config = dict(
    hidden_act='gelu',
    norm='layernorm',
    init='normal',
    init_std_down=0.00544,
    optimizer='soap_variant',
    beta1=0.95,
    weight_decay=0.033,
    final_lr_fraction=0.0,
    batch_tokens=16384,
    z_loss=0.0001,
)
Each number is 50 + 12 x the weight over the matrix's rms, rounded and kept within 0 to 99. Layers, rows and columns count from 0.

# up: layer 3 MLP up, 640x160, rms 0.135, rows 533-552, columns 0-79
# down: layer 3 MLP down (transposed), 640x160, rms 0.112, rows 533-552, columns 0-79
up533:58 46 36 48 53 35 48 42 71 61 46 67 63 39 42 37 59 51 60 51 38 40 47 44 44 45 59 50 33 46 67 39 40 46 36 54 49 52 54 66 43 45 34 52 49 56 50 53 52 52 52 56 49 60 54 56 59 53 51 48 56 50 33 51 57 57 47 57 34 59 54 36 55 45 32 61 47 56 43 38
down533:58 35 53 30 41 50 39 26 44 52 59 26 52 57 61 41 47 35 62 62 33 45 32 48 53 44 51 73 71 63 52 37 52 64 63 51 43 45 35 33 72 45 51 47 59 55 41 64 44 74 38 64 49 43 58 59 50 43 37 45 24 48 58 57 42 40 57 48 61 26 47 71 37 46 52 45 54 37 64 61
up534:68 48 50 60 59 47 43 42 55 51 46 43 43 62 62 53 60 60 53 49 58 62 33 50 40 55 33 48 25 58 37 61 54 55 46 58 44 38 40 67 57 58 62 32 45 54 43 53 50 60 66 49 59 57 56 53 66 58 43 35 47 47 65 74 61 58 56 59 39 50 49 58 63 59 65 53 44 48 81 53
down534:48 22 57 50 60 65 46 39 32 55 52 54 59 51 20 38 40 54 62 44 47 51 47 48 46 50 50 54 69 51 58 38 57 53 56 51 46 46 35 43 51 61 51 50 50 41 39 47 42 39 58 49 42 50 31 58 43 48 35 43 38 71 55 50 56 60 50 47 49 58 43 54 51 62 61 45 34 51 30 83
up535:60 54 55 53 48 58 42 54 36 68 59 36 40 44 65 54 62 70 62 71 40 52 30 40 61 42 32 44 34 50 52 52 60 63 38 50 45 63 45 58 40 61 56 52 72 24 52 37 61 51 44 50 49 66 55 55 17 50 46 60 41 48 22 49 39 39 44 51 54 61 44 72 41 31 37 52 65 59 58 61
down535:49 43 63 32 58 76 41 74 48 39 52 51 45 85 40 41 43 45 44 43 52 70 59 27 55 43 26 69 70 56 57 68 74 59 47 35 52 40 39 34 60 55 44 51 66 16 28 20 48 49 47 52 44 46 49 42 38 42 45 39 61 46 51 28 47 55 67 56 71 61 74 57 46 72 43 46 45 52 55 61
up536:57 53 33 48 43 57 62 56 57 52 58 49 45 62 59 56 55 41 64 36 68 43 58 52 50 76 43 52 43 34 41 52 48 40 49 51 59 54 56 53 45 46 55 33 53 39 48 54 33 54 44 58 56 62 59 34 61 51 42 34 40 45 47 55 37 56 44 43 57 29 50 56 60 43 44 35 64 66 56 38
down536:48 61 75 50 73 39 48 39 58 27 60 67 45 52 51 53 41 41 50 59 30 42 55 51 42 49 62 59 69 51 54 42 45 64 85 37 66 44 46 41 54 58 47 51 56 46 57 51 57 51 44 22 76 37 59 59 46 59 45 59 60 55 53 47 62 41 49 49 33 45 58 27 44 50 48 44 62 39 30 73
up537:36 46 48 48 47 76 44 52 46 55 50 29 50 45 52 58 55 62 34 49 54 50 60 55 52 63 35 57 56 32 44 54 50 36 73 63 52 53 40 38 60 45 51 37 52 37 61 48 55 38 51 74 46 47 47 38 34 52 54 47 36 63 48 45 42 47 49 56 53 69 50 63 46 36 52 62 60 53 62 64
down537:37 52 58 55 54 48 50 58 47 36 71 57 51 60 41 54 49 59 48 55 33 49 42 49 37 31 71 39 49 59 64 23 43 50 65 35 55 38 45 19 43 47 54 61 35 44 65 46 49 56 36 37 68 40 69 35 64 44 55 39 65 40 40 51 74 27 45 62 53 31 49 25 37 55 50 57 49 44 42 57
up538:50 35 35 66 20 71 37 51 58 44 34 56 55 54 63 44 51 43 76 33 63 57 44 58 61 23 36 51 55 47 62 51 62 41 42 59 34 70 44 94 52 56 75 39 47 55 34 30 53 30 54 46 38 46 58 63 46 51 45 45 49 51 44 57 55 66 49 51 51 57 28 59 75 63 62 48 59 65 50 67
down538:32 34 60 61 20 54 24 34 23 43 44 64 24 27 27 57 50 53 52 40 58 39 46 43 48 44 61 36 51 64 57 53 50 44 31 53 55 71 39 65 35 63 63 60 38 31 30 63 81 22 48 45 41 49 42 31 39 53 37 43 64 57 61 69 53 49 54 34 59 66 44 68 50 55 64 62 57 71 37 43
up539:47 43 50 51 36 50 60 49 59 54 60 64 37 40 57 38 52 53 51 60 51 59 42 46 31 62 52 56 52 46 40 60 48 46 60 55 43 46 56 56 46 48 50 60 39 41 55 56 54 52 62 50 46 64 54 56 53 41 43 48 50 48 51 49 45 41 47 43 44 46 56 54 49 44 63 36 46 59 57 52
down539:56 31 74 54 54 49 51 39 53 48 43 50 66 46 53 52 44 59 58 45 33 44 54 64 50 50 72 51 39 52 59 60 55 53 55 52 44 53 57 48 44 51 52 55 42 42 45 41 46 55 64 49 53 39 35 51 52 55 71 49 54 62 53 41 62 61 45 49 46 56 56 57 56 56 36 60 49 37 40 46
up540:59 66 53 46 61 64 54 56 54 51 45 47 37 37 58 55 56 54 50 38 57 54 71 51 40 61 60 35 36 71 36 51 47 68 37 28 40 47 52 62 36 55 42 29 73 47 65 43 58 49 63 39 67 44 35 53 41 58 31 40 71 51 35 62 50 57 25 55 47 82 45 56 57 20 48 69 42 58 42 47
down540:20 70 52 31 61 40 65 47 61 51 58 78 58 39 50 44 42 38 41 49 25 53 39 45 34 41 64 66 41 65 51 50 52 38 41 43 68 50 84 58 32 56 76 61 71 65 58 25 30 47 74 65 29 50 37 47 64 22 50 43 59 42 39 60 53 47 62 21 63 66 51 50 56 37 50 68 38 41 41 64
up541:52 48 44 49 48 40 72 73 59 59 56 27 41 58 46 61 58 45 63 53 55 62 37 49 48 46 45 59 35 68 43 39 73 62 59 44 45 56 44 47 38 70 08 63 47 56 66 46 43 26 57 61 56 68 54 42 42 53 69 38 26 36 61 63 44 53 35 67 67 66 55 63 49 45 48 72 26 42 45 51
down541:34 59 42 39 46 36 51 63 59 71 52 49 37 36 73 52 64 48 65 38 55 57 60 57 52 54 41 49 59 51 53 57 33 70 39 52 53 39 62 37 48 51 45 57 49 50 58 47 61 45 64 60 53 41 61 47 46 47 53 48 50 33 17 42 54 51 47 47 52 62 77 69 64 49 36 55 43 32 65 52
up542:50 72 53 61 48 47 61 67 41 53 44 62 54 51 63 63 53 47 45 50 61 38 29 52 42 53 49 52 18 37 48 56 35 75 35 27 40 68 66 47 62 58 35 32 52 47 59 49 58 42 46 40 50 70 36 69 48 58 31 47 63 66 62 67 61 45 42 50 50 46 51 56 59 43 50 27 44 36 74 62
down542:33 57 32 58 51 49 41 49 45 29 51 58 45 49 52 56 34 46 44 64 34 45 29 63 43 39 60 52 33 44 59 54 36 45 36 43 44 29 39 65 36 76 41 66 34 48 42 49 35 53 41 63 38 63 51 51 71 56 55 75 53 42 39 59 44 41 64 37 48 33 40 61 51 27 32 44 41 27 40 45
up543:34 51 61 42 44 54 52 43 44 60 33 49 57 27 51 60 57 39 27 49 48 58 37 59 63 34 51 45 57 65 52 54 41 49 59 74 44 48 51 49 55 46 40 30 51 77 56 54 53 44 47 43 50 46 53 44 41 63 52 55 34 47 49 46 36 51 44 48 35 49 42 62 28 43 51 50 45 50 49 53
down543:61 31 53 45 67 48 55 44 51 48 56 36 41 44 29 73 58 41 56 50 48 53 43 54 63 58 54 60 35 26 55 63 73 49 41 50 44 38 51 59 53 41 63 58 51 29 58 38 33 46 67 51 33 56 52 53 52 58 64 55 35 60 71 53 54 39 42 52 45 45 57 49 57 51 34 49 56 49 49 56
up544:55 58 37 73 41 50 65 30 43 49 38 59 41 26 34 46 49 40 50 51 41 53 69 44 42 44 39 66 48 47 35 39 47 56 43 48 35 36 87 67 66 52 44 63 52 74 51 44 46 30 61 58 46 67 36 42 43 49 23 40 58 45 63 40 61 41 66 40 59 79 54 37 59 65 54 64 53 47 57 60
down544:41 70 28 50 21 43 52 50 48 73 40 54 63 71 60 53 54 40 63 49 61 63 60 72 59 42 52 37 61 46 52 28 52 41 35 40 56 52 51 27 46 50 46 49 52 69 55 44 32 38 60 51 61 68 54 61 33 49 47 44 74 39 46 51 46 58 40 51 42 36 52 53 51 57 70 40 41 62 52 79
up545:68 53 34 56 44 53 63 72 47 48 38 42 47 61 50 40 53 47 57 47 33 40 56 46 58 52 58 65 48 41 67 64 47 41 59 54 39 45 66 74 41 63 56 46 56 53 69 70 66 50 42 59 46 45 52 65 48 51 61 51 61 62 47 49 61 63 46 73 66 79 43 56 49 32 39 75 39 50 41 59
down545:21 47 55 44 42 44 44 40 41 47 55 59 44 47 41 64 37 51 57 44 68 39 64 57 57 51 82 55 56 50 39 43 59 59 45 45 50 60 42 41 66 48 64 37 48 45 45 48 50 67 39 52 37 58 51 42 39 53 39 43 49 55 50 48 56 51 40 56 53 39 43 44 38 44 60 45 35 74 57 67
up546:58 38 56 53 49 67 25 70 44 68 70 24 51 44 62 65 69 34 36 48 46 62 56 53 60 62 57 64 54 50 61 44 59 34 48 45 41 56 45 44 47 68 52 48 48 44 76 35 63 57 49 55 60 53 40 30 71 76 34 56 50 46 46 67 54 69 41 34 81 49 61 58 51 53 40 70 47 52 43 43
down546:53 59 46 68 45 51 50 41 67 60 47 49 42 39 64 54 43 30 60 49 40 41 33 55 50 68 68 57 56 54 49 56 48 58 54 39 67 46 64 57 45 53 45 39 40 41 64 55 48 49 33 48 55 52 56 70 62 62 66 33 70 42 67 45 49 63 43 58 50 43 55 44 46 74 53 39 69 57 66 55
up547:30 45 47 63 41 57 57 54 60 51 38 49 33 35 40 51 56 69 48 44 60 54 67 42 58 46 64 52 64 50 66 41 51 42 49 72 68 49 59 51 52 33 64 19 55 57 55 53 55 17 55 56 53 69 53 55 55 55 46 41 49 45 50 37 66 72 46 42 52 42 53 56 58 54 57 49 30 55 70 35
down547:52 19 42 49 59 55 38 37 36 64 45 53 58 25 64 53 35 56 52 51 62 67 31 33 52 58 31 59 38 61 55 48 68 48 41 57 43 27 49 56 61 54 44 44 55 31 41 38 52 50 57 63 38 38 48 56 30 53 52 26 43 44 55 45 39 18 50 60 40 57 37 79 27 73 48 45 60 62 50 41
up548:42 48 63 64 53 43 65 69 55 27 30 40 59 44 60 38 62 57 43 50 48 48 61 60 63 52 43 33 42 52 49 45 61 55 47 47 61 57 60 46 58 25 44 68 41 84 53 61 51 48 45 47 48 47 25 51 44 63 61 56 67 53 41 61 57 39 57 29 80 49 51 57 38 45 62 64 51 46 49 50
down548:63 54 59 36 55 41 46 50 33 59 45 52 34 55 53 53 56 34 66 34 52 54 38 38 68 56 48 57 63 52 63 53 69 48 32 35 44 64 63 61 55 42 56 54 69 39 53 39 40 41 68 63 58 48 49 57 44 37 44 54 29 47 59 50 25 54 50 48 31 61 40 78 42 54 45 53 45 74 49 63
up549:73 66 35 50 28 46 67 63 54 45 28 43 55 53 46 45 47 57 23 69 44 56 72 29 38 71 58 78 57 54 64 50 63 43 37 42 33 59 58 40 43 35 47 36 60 32 57 57 44 34 50 46 25 59 48 35 42 66 54 65 66 41 61 37 42 62 45 53 62 54 68 49 39 19 37 51 47 45 38 70
down549:41 40 47 57 34 67 39 45 66 63 18 58 60 60 58 31 55 63 61 50 55 33 44 46 59 51 43 49 39 60 29 46 40 52 51 59 47 44 37 65 64 64 41 58 61 50 58 72 71 50 64 68 59 52 67 47 38 62 61 38 34 63 29 29 63 62 53 70 45 61 38 52 69 64 56 55 75 63 60 87
up550:66 45 57 52 31 26 45 52 48 55 56 45 50 52 51 77 54 66 37 36 48 41 55 46 30 34 71 44 53 49 59 53 55 40 38 54 63 19 48 50 34 61 66 33 72 54 55 77 48 43 64 49 56 53 31 30 55 51 37 54 50 35 43 59 62 61 55 70 56 64 38 45 46 42 60 53 66 39 61 51
down550:70 36 60 36 47 55 51 50 47 49 55 47 43 49 61 54 62 62 45 60 65 55 36 45 65 47 38 56 58 50 48 85 39 34 43 44 42 28 57 53 43 38 50 73 59 36 30 88 53 36 56 39 59 51 23 47 36 23 50 49 92 45 75 58 51 35 53 48 23 61 46 67 56 68 39 35 52 45 59 36
up551:49 42 49 29 47 55 65 39 48 67 25 64 54 60 57 51 45 56 43 58 58 54 58 36 42 71 52 66 57 47 32 65 52 50 32 54 32 32 77 40 56 40 51 45 34 55 41 26 57 28 53 37 32 59 36 58 33 53 67 37 47 60 23 36 52 71 30 50 37 59 35 70 38 43 47 59 54 44 56 49
down551:47 55 68 49 69 83 55 55 59 40 45 46 53 49 49 44 41 62 50 48 55 50 49 43 46 41 66 41 50 70 35 51 39 52 67 50 71 50 45 66 49 64 42 45 54 44 77 37 54 39 65 43 61 46 54 63 42 46 38 34 59 73 45 42 61 35 48 47 40 39 59 40 46 46 54 36 68 57 53 64
up552:50 51 45 51 46 51 52 40 53 27 54 32 54 57 51 56 25 65 52 47 47 61 40 39 33 46 36 41 52 43 31 52 45 45 36 38 35 52 69 47 45 41 48 30 22 58 58 25 69 47 52 46 56 72 58 59 48 44 37 69 46 43 46 45 36 61 49 48 51 68 73 33 69 58 50 67 68 45 58 33
down552:53 35 53 61 54 45 46 71 53 33 65 55 63 46 39 61 43 45 62 57 42 45 93 50 39 45 50 63 47 61 43 70 54 55 60 47 26 43 61 61 60 33 54 29 61 58 54 50 72 43 55 66 40 31 28 30 25 38 29 79 43 59 64 48 30 50 24 41 60 51 39 43 39 57 54 63 48 66 25 44